Weights of a small GPT-style language model, trained from scratch on English Wikipedia: LayerNorm before each block, ALiBi.
Each number is 200 + 40 x the weight over its row's rms, rounded and kept within 0 to 999. Layers, rows and columns count from 0. The size before them is the row's rms in percent of the matrix's.

# down: layer 13 MLP down (transposed), 1792x448, rms 0.0207, rows 896-955, columns 112-167
# up: layer 13 MLP up, 1792x448, rms 0.0301, rows 897-956, columns 112-167
down896,088,225,276,170,192,195,273,233,219,258,155,265,228,215,132,228,196,146,166,186,164,271,179,172,216,220,149,263,180,221,223,149,198,216,238,176,217,169,203,238,179,224,178,245,166,166,291,229,221,198,243,155,202,224,172,185,236
up897,092,229,209,126,222,208,226,151,202,213,138,176,171,265,155,158,226,135,239,146,229,196,213,188,235,228,273,216,225,233,209,218,197,192,195,180,199,138,146,190,235,139,134,205,246,222,235,216,239,252,201,148,201,227,257,258,164
down897,084,192,259,243,188,151,243,177,156,202,156,189,259,211,134,221,151,266,184,160,236,263,163,224,233,160,215,184,178,221,145,168,277,202,289,223,238,204,250,159,227,238,284,182,228,197,178,208,186,256,216,256,219,206,151,194,216
up898,086,227,195,110,164,255,203,195,221,181,167,185,89,263,280,186,212,160,122,210,134,190,210,208,148,250,226,259,271,252,197,188,181,226,179,243,169,187,209,200,250,195,186,184,259,252,185,174,224,193,92,161,249,136,200,237,284
down898,099,148,205,221,225,201,158,223,222,196,199,244,228,163,262,222,238,206,243,181,258,237,203,159,258,188,154,142,165,218,172,163,202,141,192,164,237,243,238,238,171,211,189,185,135,149,161,213,229,165,238,171,198,222,221,207,132
up899,091,268,235,189,197,291,223,233,204,196,174,180,160,115,206,154,167,217,168,214,217,191,182,125,246,305,220,193,136,229,220,172,194,246,130,216,153,131,286,237,237,236,172,208,251,218,236,217,173,175,144,193,243,219,232,111,179
down899,084,209,253,143,195,187,198,206,238,219,183,213,203,186,195,321,281,218,220,229,199,182,176,207,211,164,131,227,200,169,156,246,185,186,165,97,200,214,149,234,208,219,182,176,239,247,227,154,183,244,196,137,163,145,173,205,219
up900,098,196,206,201,166,242,174,200,223,247,252,160,170,224,169,252,285,196,247,175,186,181,179,117,240,230,252,197,239,152,177,182,105,242,232,167,239,225,266,229,149,154,249,201,234,281,133,225,231,162,246,150,251,126,217,192,230
down900,086,199,181,290,183,156,185,228,207,295,170,195,159,198,275,238,189,218,193,239,176,174,234,226,206,127,237,151,205,189,224,282,189,202,258,180,155,178,243,189,124,261,184,256,176,201,233,169,164,205,185,177,250,179,180,159,185
up901,082,246,274,201,219,168,198,189,142,218,215,249,197,245,207,169,231,187,213,222,241,306,226,199,187,280,211,239,160,209,236,249,236,103,217,248,173,201,207,169,197,241,169,234,187,191,165,201,186,200,232,285,177,164,182,138,212
down901,083,167,185,110,119,200,198,201,183,172,223,191,213,241,170,241,200,191,165,208,159,182,190,218,131,188,188,170,171,245,214,245,160,229,234,161,183,270,190,253,229,156,284,154,196,197,193,207,170,221,177,205,217,196,177,178,194
up902,078,169,233,226,233,218,233,209,203,202,213,245,212,184,216,320,259,257,180,202,129,202,176,235,261,202,180,288,194,320,162,273,161,182,203,205,172,215,189,212,201,235,187,164,166,177,148,229,178,258,182,223,224,220,206,316,203
down902,070,178,200,216,148,262,180,217,270,206,195,160,163,204,213,159,201,168,215,195,262,202,297,224,197,164,179,158,268,157,194,114,241,182,156,185,259,142,126,142,198,189,144,243,222,243,203,158,151,251,229,191,190,313,232,220,258
up903,105,117,180,166,236,211,251,240,209,201,203,198,210,217,229,167,208,154,143,201,150,212,225,170,177,183,152,253,219,235,303,268,171,209,107,209,98,193,213,160,200,191,180,192,139,268,192,227,175,194,249,196,207,288,194,188,211
down903,108,261,221,164,153,243,197,232,257,279,253,206,166,233,233,236,215,239,190,125,157,155,228,150,176,205,239,182,178,202,167,221,116,231,221,236,255,168,259,113,145,225,180,195,165,224,209,76,173,242,147,127,237,149,163,182,169
up904,105,259,166,212,125,222,239,147,191,176,161,122,138,148,163,192,162,198,142,177,148,294,180,173,227,207,154,222,153,191,182,191,248,182,157,252,214,174,142,221,216,213,191,226,275,209,176,167,222,166,157,261,219,181,203,178,216
down904,094,187,160,196,211,170,200,219,169,224,154,196,239,227,199,155,220,212,180,231,177,138,241,136,205,172,225,158,226,170,212,257,254,207,199,151,266,189,242,224,227,126,199,198,192,205,238,243,181,231,225,155,117,267,147,106,234
up905,093,142,243,166,203,207,123,204,162,203,152,157,201,253,201,169,124,226,213,244,180,216,235,241,235,210,241,151,223,205,194,144,230,226,121,150,199,235,165,202,271,168,184,166,274,173,221,255,113,248,237,152,196,252,200,244,169
down905,102,222,175,139,194,225,184,219,210,165,203,225,257,239,209,223,239,125,152,179,162,162,239,197,151,177,146,205,240,238,184,246,229,212,204,238,202,156,195,241,196,226,230,141,196,193,179,183,181,163,233,236,211,228,235,192,216
up906,092,160,293,177,239,187,260,204,159,154,200,154,209,139,229,290,182,131,175,232,208,172,121,158,237,249,196,219,150,178,229,242,228,163,215,243,222,231,100,238,200,174,150,217,253,255,180,175,224,216,166,223,174,166,216,188,214
down906,092,246,234,144,180,238,295,152,166,175,171,111,155,198,213,239,218,213,242,168,160,255,185,233,159,279,197,186,153,242,169,225,191,210,244,130,203,167,215,130,178,105,166,263,194,192,260,179,242,228,283,231,191,204,142,187,134
up907,113,204,217,145,235,271,154,196,204,226,249,153,135,236,224,219,201,201,185,216,111,202,208,184,225,257,210,150,264,223,273,141,220,173,230,256,228,211,172,163,189,119,140,204,254,274,196,150,194,197,219,190,220,250,251,195,235
down907,135,225,225,194,188,158,123,198,133,201,180,287,250,221,160,129,143,189,227,131,180,173,290,220,165,185,229,247,179,202,221,174,245,200,139,228,160,255,178,193,205,206,221,185,291,249,188,271,257,213,182,240,223,207,255,247,130
up908,104,249,183,182,244,174,154,248,186,215,181,164,184,235,182,211,250,204,147,234,205,188,162,220,168,190,123,225,114,244,218,188,244,194,160,154,175,174,250,201,273,148,219,192,189,195,201,176,256,162,172,205,186,205,204,144,213
down908,113,204,250,174,139,208,266,248,231,216,205,176,160,196,202,164,156,296,206,178,196,257,219,161,242,230,314,172,233,142,197,202,175,225,213,231,225,178,230,195,117,195,184,226,212,127,208,196,171,329,157,189,166,210,190,199,197
up909,094,181,193,173,165,188,156,263,102,181,219,173,145,241,170,216,194,211,211,174,165,181,260,214,182,272,232,200,146,150,271,211,240,289,238,139,230,112,246,146,208,182,221,234,197,214,147,171,274,199,173,136,133,163,231,208,189
down909,097,139,174,179,193,179,188,199,207,229,246,261,216,150,232,205,260,230,202,245,240,207,179,240,205,185,176,162,118,260,195,228,240,153,150,197,204,196,139,335,190,191,168,172,170,285,211,187,168,169,158,233,244,253,113,185,163
up910,107,233,195,108,234,207,212,189,197,235,190,148,195,205,225,162,192,209,194,219,214,206,193,203,208,233,208,209,140,201,236,231,170,281,139,188,186,80,237,213,205,220,291,129,146,220,232,172,94,89,195,160,179,236,150,127,207
down910,096,174,177,227,188,139,268,227,161,246,249,234,147,235,237,205,172,153,206,193,214,161,252,216,177,177,215,185,297,177,243,247,226,186,194,240,310,150,184,190,180,243,158,215,226,232,284,183,264,201,264,192,180,156,265,194,246
up911,099,279,194,156,266,224,189,306,199,201,203,177,246,181,212,211,232,156,246,235,178,232,184,97,191,244,181,243,158,207,155,249,154,310,216,217,177,225,240,222,230,161,152,240,227,204,179,266,245,240,211,211,191,214,200,257,216
down911,102,186,255,99,167,49,127,217,244,159,158,150,250,153,234,264,180,175,248,176,256,178,237,204,143,214,217,192,196,139,249,196,160,193,246,151,227,241,227,251,171,230,216,162,178,166,196,140,216,144,186,159,166,197,224,190,203
up912,104,214,269,203,209,223,151,260,180,166,225,211,133,179,212,172,234,231,245,148,176,239,196,216,182,212,177,226,164,194,127,156,229,242,182,218,208,226,185,203,264,181,228,206,241,165,223,207,153,179,142,218,172,172,183,200,148
down912,100,202,232,209,213,235,221,285,151,245,186,174,181,202,184,244,200,145,234,183,228,209,219,194,169,217,182,220,182,221,194,135,255,196,164,201,259,214,137,162,196,175,221,157,199,195,271,345,162,199,228,216,253,163,169,179,165
up913,109,196,250,167,174,283,155,314,174,185,206,236,137,207,196,154,231,256,191,148,128,170,186,157,188,243,186,211,173,219,177,240,233,236,223,188,187,225,194,151,263,151,200,225,272,192,128,197,151,236,190,147,176,162,176,210,264
down913,113,181,154,183,141,236,255,234,232,214,201,160,208,259,211,155,179,182,212,262,215,111,261,163,241,136,194,216,245,164,245,184,226,175,169,280,160,257,182,249,187,237,172,139,137,236,242,256,260,179,266,246,193,224,109,214,145
up914,092,206,252,167,188,193,208,293,191,195,247,194,194,151,163,237,164,218,298,214,220,248,156,194,179,204,230,178,145,170,237,266,239,185,232,163,224,157,241,265,313,152,254,161,196,214,129,254,209,151,237,232,185,199,200,182,202
down914,088,181,181,204,178,207,198,258,219,189,232,226,172,201,249,124,185,239,202,194,204,247,144,160,170,195,176,218,245,217,200,110,252,239,171,218,230,220,210,157,131,217,200,273,260,181,274,185,162,246,182,218,226,170,198,201,175
up915,112,149,256,238,204,199,201,231,226,225,134,183,203,206,217,184,237,127,149,227,161,158,225,183,248,211,228,128,184,291,245,203,226,209,187,223,152,212,216,227,190,187,116,192,160,279,162,188,220,183,223,176,292,225,181,223,195
down915,108,261,219,156,239,244,195,253,271,265,139,187,163,214,196,240,150,159,148,258,222,178,240,198,235,216,293,204,216,226,136,169,244,223,218,208,197,215,186,233,92,204,147,210,198,228,144,156,178,172,228,225,174,178,202,222,152
up916,110,256,262,184,223,152,193,245,108,215,161,183,192,207,188,189,140,220,269,172,240,200,237,147,177,274,252,139,164,178,231,287,160,204,178,204,245,129,127,220,174,200,204,185,237,254,132,210,226,185,161,251,132,187,234,132,184
down916,116,181,169,177,218,269,209,194,211,176,146,202,171,137,151,249,210,129,187,179,213,165,203,226,185,204,173,194,275,167,205,212,167,212,224,186,158,195,230,204,178,221,207,225,175,208,229,219,196,117,258,217,187,194,188,178,207
up917,101,192,218,109,218,271,107,243,194,191,189,210,240,309,214,183,206,157,224,177,212,204,147,198,210,223,163,227,162,267,232,292,181,187,219,142,167,223,250,211,265,198,203,174,313,193,185,236,262,194,189,179,190,179,140,154,194
down917,104,213,125,177,170,174,201,254,204,212,231,191,246,168,207,146,169,244,179,182,233,147,216,150,180,222,199,216,190,188,159,170,172,177,206,202,192,250,201,201,135,240,206,274,138,200,214,266,171,156,230,206,128,157,170,160,202
up918,084,227,201,163,191,138,281,200,167,256,133,262,217,277,167,184,208,198,193,98,154,172,179,274,201,176,147,171,259,163,206,255,246,154,240,230,193,245,287,187,214,234,189,156,241,150,138,173,241,213,198,209,216,213,152,193,217
down918,070,175,217,165,216,217,146,164,210,170,256,202,189,171,198,225,213,185,255,270,199,266,234,137,191,173,307,153,167,243,203,182,169,183,108,193,217,138,153,191,221,172,169,252,177,229,193,237,191,159,199,151,182,197,249,199,259
up919,114,147,165,219,181,197,247,171,200,221,281,173,108,124,253,237,253,175,175,189,197,200,170,174,143,270,256,247,201,236,256,267,154,181,143,299,179,128,209,207,276,175,218,199,209,200,227,217,198,152,204,179,182,269,294,152,223
down919,120,204,219,156,186,214,181,202,240,160,310,187,158,205,243,177,212,86,189,205,108,289,242,186,172,224,217,190,181,215,187,181,185,243,156,225,199,164,255,171,157,245,202,201,120,157,240,242,176,214,253,165,246,343,263,181,161
up920,087,269,269,240,254,203,177,223,232,223,220,156,276,234,170,268,225,234,187,208,198,228,247,160,195,164,183,140,142,227,212,154,188,134,235,154,212,175,212,190,204,157,164,246,258,151,233,221,161,194,229,163,169,234,221,207,251
down920,093,129,189,173,181,175,305,177,144,225,224,196,147,147,146,167,184,209,218,218,163,156,224,258,171,286,171,280,273,139,166,266,201,220,217,301,164,182,260,220,256,206,237,234,210,221,172,157,178,193,191,239,217,216,165,90,171
up921,109,189,202,164,185,184,171,235,230,160,158,174,134,237,133,197,215,261,116,244,125,269,212,166,242,243,272,140,177,214,120,163,206,230,158,184,154,166,246,133,233,238,215,244,135,238,198,141,156,205,250,219,205,158,230,206,150
down921,114,223,203,134,242,251,135,196,226,234,188,163,148,179,191,225,179,196,158,201,184,222,209,155,307,213,172,137,190,228,186,158,178,214,222,214,153,209,198,196,231,210,176,213,283,231,215,221,212,239,198,246,162,200,242,195,249
up922,101,123,193,185,174,136,254,187,240,224,208,217,209,233,210,240,215,171,209,193,119,208,206,166,166,228,151,192,232,161,185,201,198,155,112,93,150,248,141,208,158,125,219,209,236,292,174,182,267,206,219,230,176,237,119,147,226
down922,104,224,273,229,213,205,130,200,197,187,272,134,186,156,179,149,188,272,134,196,194,166,170,192,172,174,181,202,229,250,263,223,142,234,192,230,140,175,302,234,197,190,272,253,286,146,212,164,159,245,143,159,208,218,172,189,187
up923,104,158,226,189,193,211,145,251,172,181,190,219,160,231,266,229,226,189,232,157,184,259,247,247,126,238,205,190,145,150,274,282,180,269,245,150,189,238,182,226,219,217,231,195,178,179,196,219,203,177,145,149,244,194,209,120,183
down923,098,118,193,169,167,217,176,218,202,226,236,185,240,214,198,163,166,200,137,168,190,151,198,195,171,187,208,190,258,226,262,203,209,243,160,208,185,265,190,187,238,305,132,175,226,148,204,211,200,172,164,236,217,180,220,199,172
up924,112,191,173,135,175,217,170,261,209,228,248,196,175,239,239,189,257,243,161,164,205,185,224,268,255,270,210,188,244,222,194,192,178,253,149,234,232,197,222,199,266,177,236,158,169,200,238,274,217,224,225,157,207,173,219,270,223
down924,116,245,203,219,194,186,186,193,208,243,199,261,126,193,274,224,161,141,190,140,270,150,233,254,189,222,169,195,221,229,169,206,207,201,146,273,194,170,246,200,269,160,170,185,158,280,206,211,220,192,134,213,185,141,273,242,153
up925,099,203,226,203,207,211,233,265,190,207,255,152,166,164,222,247,175,208,200,209,202,186,240,166,191,235,233,147,191,282,181,152,163,248,216,147,85,154,266,167,226,224,215,186,122,147,178,210,185,152,217,170,197,198,183,188,130
down925,106,99,204,189,226,223,152,146,127,207,184,216,229,153,197,177,223,195,228,200,199,201,203,230,104,270,215,107,209,178,237,266,201,194,154,236,268,233,163,209,148,231,242,224,311,230,220,146,174,220,181,241,218,163,129,149,225
up926,095,214,241,202,179,241,251,210,264,192,208,167,130,221,166,252,216,197,199,186,193,182,190,158,167,244,165,214,201,208,272,168,203,263,224,272,203,238,219,263,196,265,220,165,204,223,189,231,237,136,155,217,271,166,181,202,146
down926,093,231,244,162,163,161,201,266,178,230,215,224,224,231,266,149,145,175,184,147,240,156,186,187,243,157,205,147,197,142,164,222,250,219,162,215,154,146,185,183,172,81,226,168,202,211,248,218,151,118,191,162,211,205,211,165,212
up927,100,214,268,244,215,297,166,210,176,171,229,192,171,229,183,184,144,179,216,247,193,213,170,264,258,237,185,213,231,127,263,246,156,313,202,194,154,238,211,220,180,169,184,190,160,192,171,160,145,139,178,256,123,139,165,153,146
down927,102,261,224,134,180,160,207,143,200,190,182,253,225,241,226,235,256,151,202,190,188,161,173,182,246,198,212,199,134,226,167,184,239,133,228,237,214,178,227,192,217,206,189,195,257,185,229,238,241,189,207,215,235,239,250,177,200
up928,106,114,246,118,177,163,183,231,168,219,297,147,108,171,238,180,178,278,225,121,197,190,173,147,177,310,228,216,193,210,196,196,265,187,121,243,196,196,214,212,226,154,163,245,187,203,149,230,167,199,143,236,196,196,150,241,139
down928,107,159,153,106,155,272,230,167,170,194,285,108,231,177,264,218,251,170,292,235,247,203,135,190,226,214,157,214,182,271,152,231,154,126,169,169,163,254,223,196,243,221,139,168,194,88,181,221,172,162,250,164,263,197,206,145,113
up929,106,176,232,174,251,167,179,257,167,185,199,215,188,224,153,221,286,217,130,224,159,108,222,230,210,203,153,239,159,227,214,195,149,220,213,212,204,255,261,110,263,128,209,159,250,189,164,169,162,180,175,110,202,147,159,101,196
down929,098,198,123,217,173,221,250,166,216,201,165,204,166,203,240,225,257,165,250,219,267,245,173,182,176,240,121,254,191,211,180,263,199,128,183,250,206,215,274,208,161,183,216,109,213,239,202,106,224,168,220,204,187,182,128,273,108
up930,106,211,181,237,220,129,201,181,182,222,228,197,154,196,161,193,163,217,187,248,249,236,194,181,198,207,189,170,156,223,162,189,197,220,235,221,190,134,156,157,247,140,124,297,235,271,103,291,162,143,263,235,219,191,192,156,221
down930,110,154,152,218,178,211,189,223,229,204,198,180,208,154,266,136,188,182,161,232,219,198,198,170,163,196,186,222,248,244,223,204,248,162,221,188,189,157,197,83,147,207,255,177,161,206,176,250,179,168,239,240,212,152,216,183,207
up931,105,177,179,196,259,194,163,196,207,245,132,139,214,252,293,250,188,225,216,219,150,244,214,185,166,187,248,109,243,255,292,268,247,218,153,240,191,152,196,150,241,157,159,169,210,185,215,203,195,203,225,195,222,211,223,255,221
down931,088,186,150,152,131,200,246,141,204,297,254,218,188,106,206,259,187,96,155,218,173,196,127,253,183,191,167,204,230,262,255,158,231,232,221,222,156,237,181,208,161,205,161,205,206,173,113,243,175,180,178,214,202,153,145,213,199
up932,081,228,200,274,282,271,226,245,207,223,234,195,146,182,206,264,276,128,180,145,107,168,198,182,137,237,217,278,168,240,181,216,236,237,260,251,180,177,253,215,216,128,174,255,201,222,196,254,278,135,187,217,164,164,212,149,172
down932,091,193,219,177,111,144,231,215,244,191,208,253,284,202,186,107,165,238,197,193,287,194,215,219,250,156,144,169,181,164,196,181,185,185,229,224,242,205,179,197,208,270,162,146,153,211,153,154,75,237,248,163,170,204,215,241,184
up933,103,169,176,114,212,208,175,189,159,221,160,135,248,154,227,245,216,210,194,221,183,157,228,229,208,180,187,238,131,178,214,177,255,223,205,169,228,218,203,235,192,163,242,222,186,138,202,245,225,185,239,162,295,261,237,191,269
down933,107,169,178,197,288,182,205,230,222,158,154,210,186,188,216,129,181,215,174,206,228,169,230,247,140,188,257,231,189,156,185,203,132,235,175,200,144,135,150,227,188,205,193,176,164,225,212,219,211,279,166,254,191,199,188,142,209
up934,106,199,179,202,188,194,162,229,166,225,287,166,184,208,231,158,227,324,123,213,195,260,239,183,200,262,226,132,254,177,304,155,183,233,193,224,222,254,214,240,213,166,196,244,255,213,170,239,145,218,184,196,255,209,234,208,137
down934,104,220,156,218,188,212,142,122,167,232,254,201,202,202,227,179,200,262,192,207,138,206,208,232,181,178,282,181,230,70,263,150,215,221,172,201,209,203,242,237,170,193,216,204,136,259,126,134,173,244,262,176,213,147,182,129,136
up935,109,217,191,239,231,222,168,137,174,243,201,232,164,218,193,229,262,152,181,118,230,232,229,218,160,197,122,209,214,200,209,270,181,165,161,293,168,241,220,178,280,171,138,186,197,253,154,247,210,204,163,256,225,233,216,229,211
down935,116,198,267,174,191,200,210,221,307,185,182,197,235,201,222,235,128,140,219,249,153,203,219,224,187,211,247,149,135,164,211,140,214,242,222,242,163,201,190,207,171,221,173,188,205,205,194,151,140,240,187,151,215,189,255,195,154
up936,090,266,171,285,226,181,128,159,110,193,237,221,213,199,183,231,254,184,299,201,244,256,213,133,240,235,232,205,204,193,202,212,148,204,210,261,228,132,185,246,175,134,208,213,291,186,191,224,215,140,188,189,220,174,163,146,170
down936,089,225,225,155,120,245,237,197,191,96,203,214,242,277,188,210,99,171,207,173,144,188,171,203,130,92,214,213,227,217,86,257,235,188,197,251,184,222,281,250,180,199,202,192,254,179,263,196,157,304,193,171,199,242,257,224,203
up937,095,264,219,229,266,197,267,175,227,192,147,182,180,188,281,241,250,218,192,236,220,316,172,155,171,212,245,74,204,207,235,191,243,218,243,178,128,162,199,189,214,176,217,254,193,182,166,166,152,222,158,225,210,272,183,134,230
down937,098,146,179,147,159,256,154,232,238,193,189,206,169,219,167,200,207,188,138,240,187,170,238,156,162,128,151,274,168,180,200,190,264,152,157,161,174,195,245,233,144,182,259,172,190,247,190,142,209,218,167,127,219,145,243,107,201
up938,087,270,164,158,222,243,194,189,226,162,133,208,223,246,229,210,224,206,194,219,172,233,191,242,161,191,240,189,209,143,253,306,119,169,262,283,218,211,192,181,139,215,215,170,205,195,140,213,192,197,217,177,199,215,249,199,145
down938,080,149,258,176,248,213,194,198,225,210,218,176,231,216,214,169,215,192,218,211,165,187,244,193,253,198,209,213,154,185,185,146,219,228,179,139,213,251,145,141,239,165,149,247,177,210,233,201,225,209,174,225,238,201,172,164,286
up939,072,150,195,186,219,133,164,191,241,251,180,157,221,249,181,223,187,254,167,212,222,140,186,275,213,187,198,194,137,212,226,153,240,164,196,193,165,125,192,197,206,257,164,185,182,145,221,272,210,153,195,246,226,288,272,197,241
down939,075,189,177,250,216,206,167,149,190,233,212,240,213,224,229,167,214,200,241,205,188,124,163,185,153,208,228,189,292,227,222,186,177,193,211,125,211,198,194,218,197,198,273,226,212,232,199,164,229,233,232,124,193,180,222,225,161
up940,095,159,212,254,237,222,261,236,313,241,183,187,166,105,216,256,196,171,240,177,163,243,229,230,267,221,208,206,128,190,149,232,273,251,175,228,174,160,206,235,216,146,202,193,187,131,246,249,280,155,210,233,227,215,260,193,152
down940,090,196,174,172,227,245,246,168,193,135,243,273,176,230,206,212,213,227,192,193,134,148,141,229,191,137,104,191,220,189,234,186,170,224,214,207,197,220,206,189,169,199,251,142,249,203,202,161,212,194,149,185,220,175,186,274,207
up941,115,243,247,137,184,216,167,276,233,199,228,145,167,219,197,220,216,206,166,230,140,169,205,218,171,270,179,166,265,246,280,119,174,212,128,173,161,134,179,239,241,166,192,169,229,250,156,190,234,155,137,179,168,141,212,192,231
down941,140,246,187,142,205,163,173,191,193,165,193,159,172,218,164,232,258,232,158,223,217,149,200,182,172,217,226,191,221,218,131,195,178,202,151,174,201,192,134,183,207,154,264,236,249,223,231,211,149,137,208,125,208,215,236,202,162
up942,102,188,205,265,244,194,137,275,223,274,201,199,188,199,183,205,239,156,146,205,186,243,138,131,191,267,220,210,188,268,185,188,239,154,210,236,210,229,221,125,208,176,245,194,243,202,173,248,254,240,158,200,203,149,254,236,159
down942,096,212,235,265,133,168,163,181,210,255,214,222,226,182,168,139,179,155,273,207,218,252,143,142,191,136,267,220,246,160,171,201,125,147,179,211,184,170,146,244,206,180,207,189,225,225,169,212,212,205,168,223,170,159,171,265,164
up943,105,210,258,185,259,240,227,170,209,190,232,125,235,254,244,173,203,163,251,246,174,312,130,144,222,257,148,177,149,195,176,255,246,228,203,239,161,198,156,208,217,183,226,232,161,196,180,232,240,188,147,221,154,179,162,153,196
down943,105,159,235,208,170,168,210,262,224,204,190,217,266,307,216,248,219,246,135,188,285,233,216,173,141,195,168,222,207,175,210,230,178,208,235,172,141,263,270,161,185,231,172,189,187,177,218,157,148,175,198,206,223,245,161,214,259
up944,099,177,232,124,277,251,171,189,201,215,178,141,206,159,256,251,122,200,136,242,207,203,248,186,217,258,277,132,106,225,197,237,255,268,193,256,120,171,143,235,179,190,215,258,213,214,118,207,184,197,196,132,243,234,229,186,174
down944,106,132,282,203,200,199,201,168,233,199,192,174,174,252,289,237,279,210,91,222,184,284,262,250,195,162,233,203,201,228,176,212,165,195,150,257,192,175,163,202,226,122,162,198,265,251,251,129,249,194,224,220,225,223,215,209,156
up945,109,210,219,174,232,238,133,199,236,184,223,160,219,207,226,119,226,232,147,225,200,224,183,280,255,278,221,222,113,111,234,199,236,201,228,169,161,232,171,254,174,171,263,211,222,239,157,224,188,222,176,190,255,153,209,189,215
down945,106,197,173,172,217,194,210,201,128,217,164,113,264,246,196,222,158,171,248,160,188,235,269,293,154,220,207,197,201,191,182,179,158,233,220,174,166,170,152,234,222,194,145,202,306,269,200,167,163,191,205,323,136,205,205,247,136
up946,089,159,230,215,159,183,182,163,230,236,149,125,229,153,223,204,237,110,195,187,205,204,236,188,235,243,146,229,220,248,211,218,126,159,137,203,205,106,172,179,224,177,222,159,199,204,173,184,228,163,249,168,282,181,229,206,210
down946,079,252,193,156,247,209,167,145,240,260,228,265,224,197,193,153,136,206,236,194,228,169,197,186,202,69,209,204,203,191,178,264,248,172,206,208,251,250,209,234,161,223,165,227,168,165,222,187,261,290,204,196,223,225,157,174,233
up947,116,227,187,224,188,182,191,267,165,231,233,212,181,217,219,185,210,214,193,168,186,180,185,226,271,210,219,198,179,209,242,245,208,245,155,217,125,274,216,141,268,154,138,183,164,211,139,246,202,204,268,219,211,244,186,145,236
down947,121,249,240,175,209,225,219,200,175,167,161,186,170,179,230,155,224,213,148,219,151,219,194,163,262,149,201,216,214,223,220,209,219,225,143,209,155,182,201,214,107,194,212,272,252,157,99,243,161,176,162,232,217,175,196,171,216
up948,092,282,218,169,195,272,170,259,173,202,206,209,213,186,189,191,194,219,198,214,213,187,193,232,249,239,267,153,170,198,201,170,164,206,151,213,198,211,139,276,266,240,218,165,182,232,208,246,166,199,224,231,274,223,178,205,196
down948,086,268,198,205,206,220,179,166,209,195,201,226,269,194,237,179,186,178,199,227,127,200,188,182,153,231,192,276,211,222,153,260,197,222,187,160,184,215,198,138,193,191,186,169,176,236,185,144,245,153,173,212,120,187,171,185,188
up949,093,167,192,153,200,153,153,218,175,215,208,151,176,265,215,204,176,213,139,181,181,212,250,235,218,219,270,191,250,246,198,205,230,159,148,158,180,193,192,116,209,163,266,197,191,244,181,219,150,184,195,175,180,148,150,162,154
down949,102,219,190,198,180,192,157,159,198,187,201,283,226,221,177,151,216,175,248,235,175,242,164,213,166,135,166,241,205,154,206,188,212,176,196,158,198,185,197,233,274,275,213,189,191,181,167,186,181,189,159,293,254,204,246,184,258
up950,105,210,133,254,184,165,277,286,153,201,209,168,159,221,200,172,257,227,142,184,210,238,189,265,149,192,200,154,183,185,160,152,233,266,274,195,201,194,196,166,234,76,247,229,228,231,249,244,207,220,177,185,217,247,213,262,127
down950,118,217,150,205,242,199,201,217,188,226,229,253,186,208,141,171,229,141,248,128,224,187,214,173,263,206,117,133,186,91,258,184,147,201,184,137,196,208,193,190,192,237,248,142,305,161,237,173,117,159,264,218,229,249,120,153,218
up951,089,220,262,211,171,215,197,142,141,172,182,264,217,266,200,145,214,188,209,189,196,185,219,282,205,214,175,193,128,150,270,235,218,263,91,270,181,194,206,221,253,155,193,215,120,182,97,184,293,132,224,186,243,182,229,162,99
down951,083,214,247,199,154,238,93,190,212,218,219,252,163,151,194,259,132,216,211,191,189,226,158,168,220,118,191,187,237,203,215,204,163,147,239,190,176,248,228,162,186,240,270,182,274,183,270,171,139,216,185,183,152,206,187,250,243
up952,110,216,232,199,203,224,266,255,261,176,187,234,175,196,295,131,256,186,146,218,194,190,164,194,154,271,165,218,166,210,251,296,229,176,234,167,138,189,156,198,226,227,200,200,143,207,122,215,136,200,198,237,184,306,180,132,218
down952,101,251,207,304,182,225,218,198,160,170,135,233,201,202,215,211,257,187,227,243,113,199,164,185,185,198,260,185,166,157,233,180,193,143,202,222,194,197,266,197,211,170,197,195,195,171,209,230,151,157,193,161,190,191,230,210,179
up953,097,197,218,239,228,227,160,200,201,152,142,182,193,121,249,212,213,215,158,117,167,189,245,272,124,200,244,174,212,148,230,223,178,260,237,199,176,223,176,196,179,189,211,183,170,116,154,292,141,226,123,191,260,347,189,273,252
down953,088,133,162,197,247,257,223,159,206,252,216,189,190,189,174,217,248,170,161,224,162,237,179,195,194,127,225,173,201,207,217,225,209,165,273,156,172,150,214,206,161,257,151,140,211,209,181,204,270,194,171,212,225,149,193,236,204
up954,101,121,206,168,269,241,208,191,182,227,172,135,189,206,205,195,202,182,226,218,248,277,189,218,158,257,198,238,165,229,248,284,203,265,121,249,175,179,194,202,257,208,217,198,192,212,201,227,187,204,115,197,186,209,190,193,184
down954,106,277,201,229,174,269,180,134,216,158,161,199,169,224,191,243,227,204,181,213,178,185,196,227,191,194,222,172,189,196,120,79,227,186,197,165,260,181,240,234,115,252,206,217,219,107,255,250,166,229,273,206,174,186,193,205,195
up955,115,161,217,139,306,198,205,290,193,248,180,206,235,209,225,166,295,173,77,206,189,203,159,227,186,257,294,232,166,189,243,242,165,194,218,224,200,179,94,218,241,179,238,208,211,171,220,198,102,208,190,172,247,198,136,191,162
down955,123,166,211,128,189,209,141,193,206,119,181,290,314,185,249,205,154,187,248,196,186,159,185,165,156,210,156,211,210,214,123,168,225,204,209,172,235,267,246,221,228,192,183,169,152,183,228,221,182,276,170,222,190,193,303,188,183
up956,084,140,182,208,166,286,253,220,208,234,219,119,160,183,182,227,129,217,231,217,212,181,189,228,157,269,215,237,253,133,219,217,220,258,190,297,195,117,199,208,253,261,234,182,237,246,208,231,254,174,212,252,134,207,269,245,251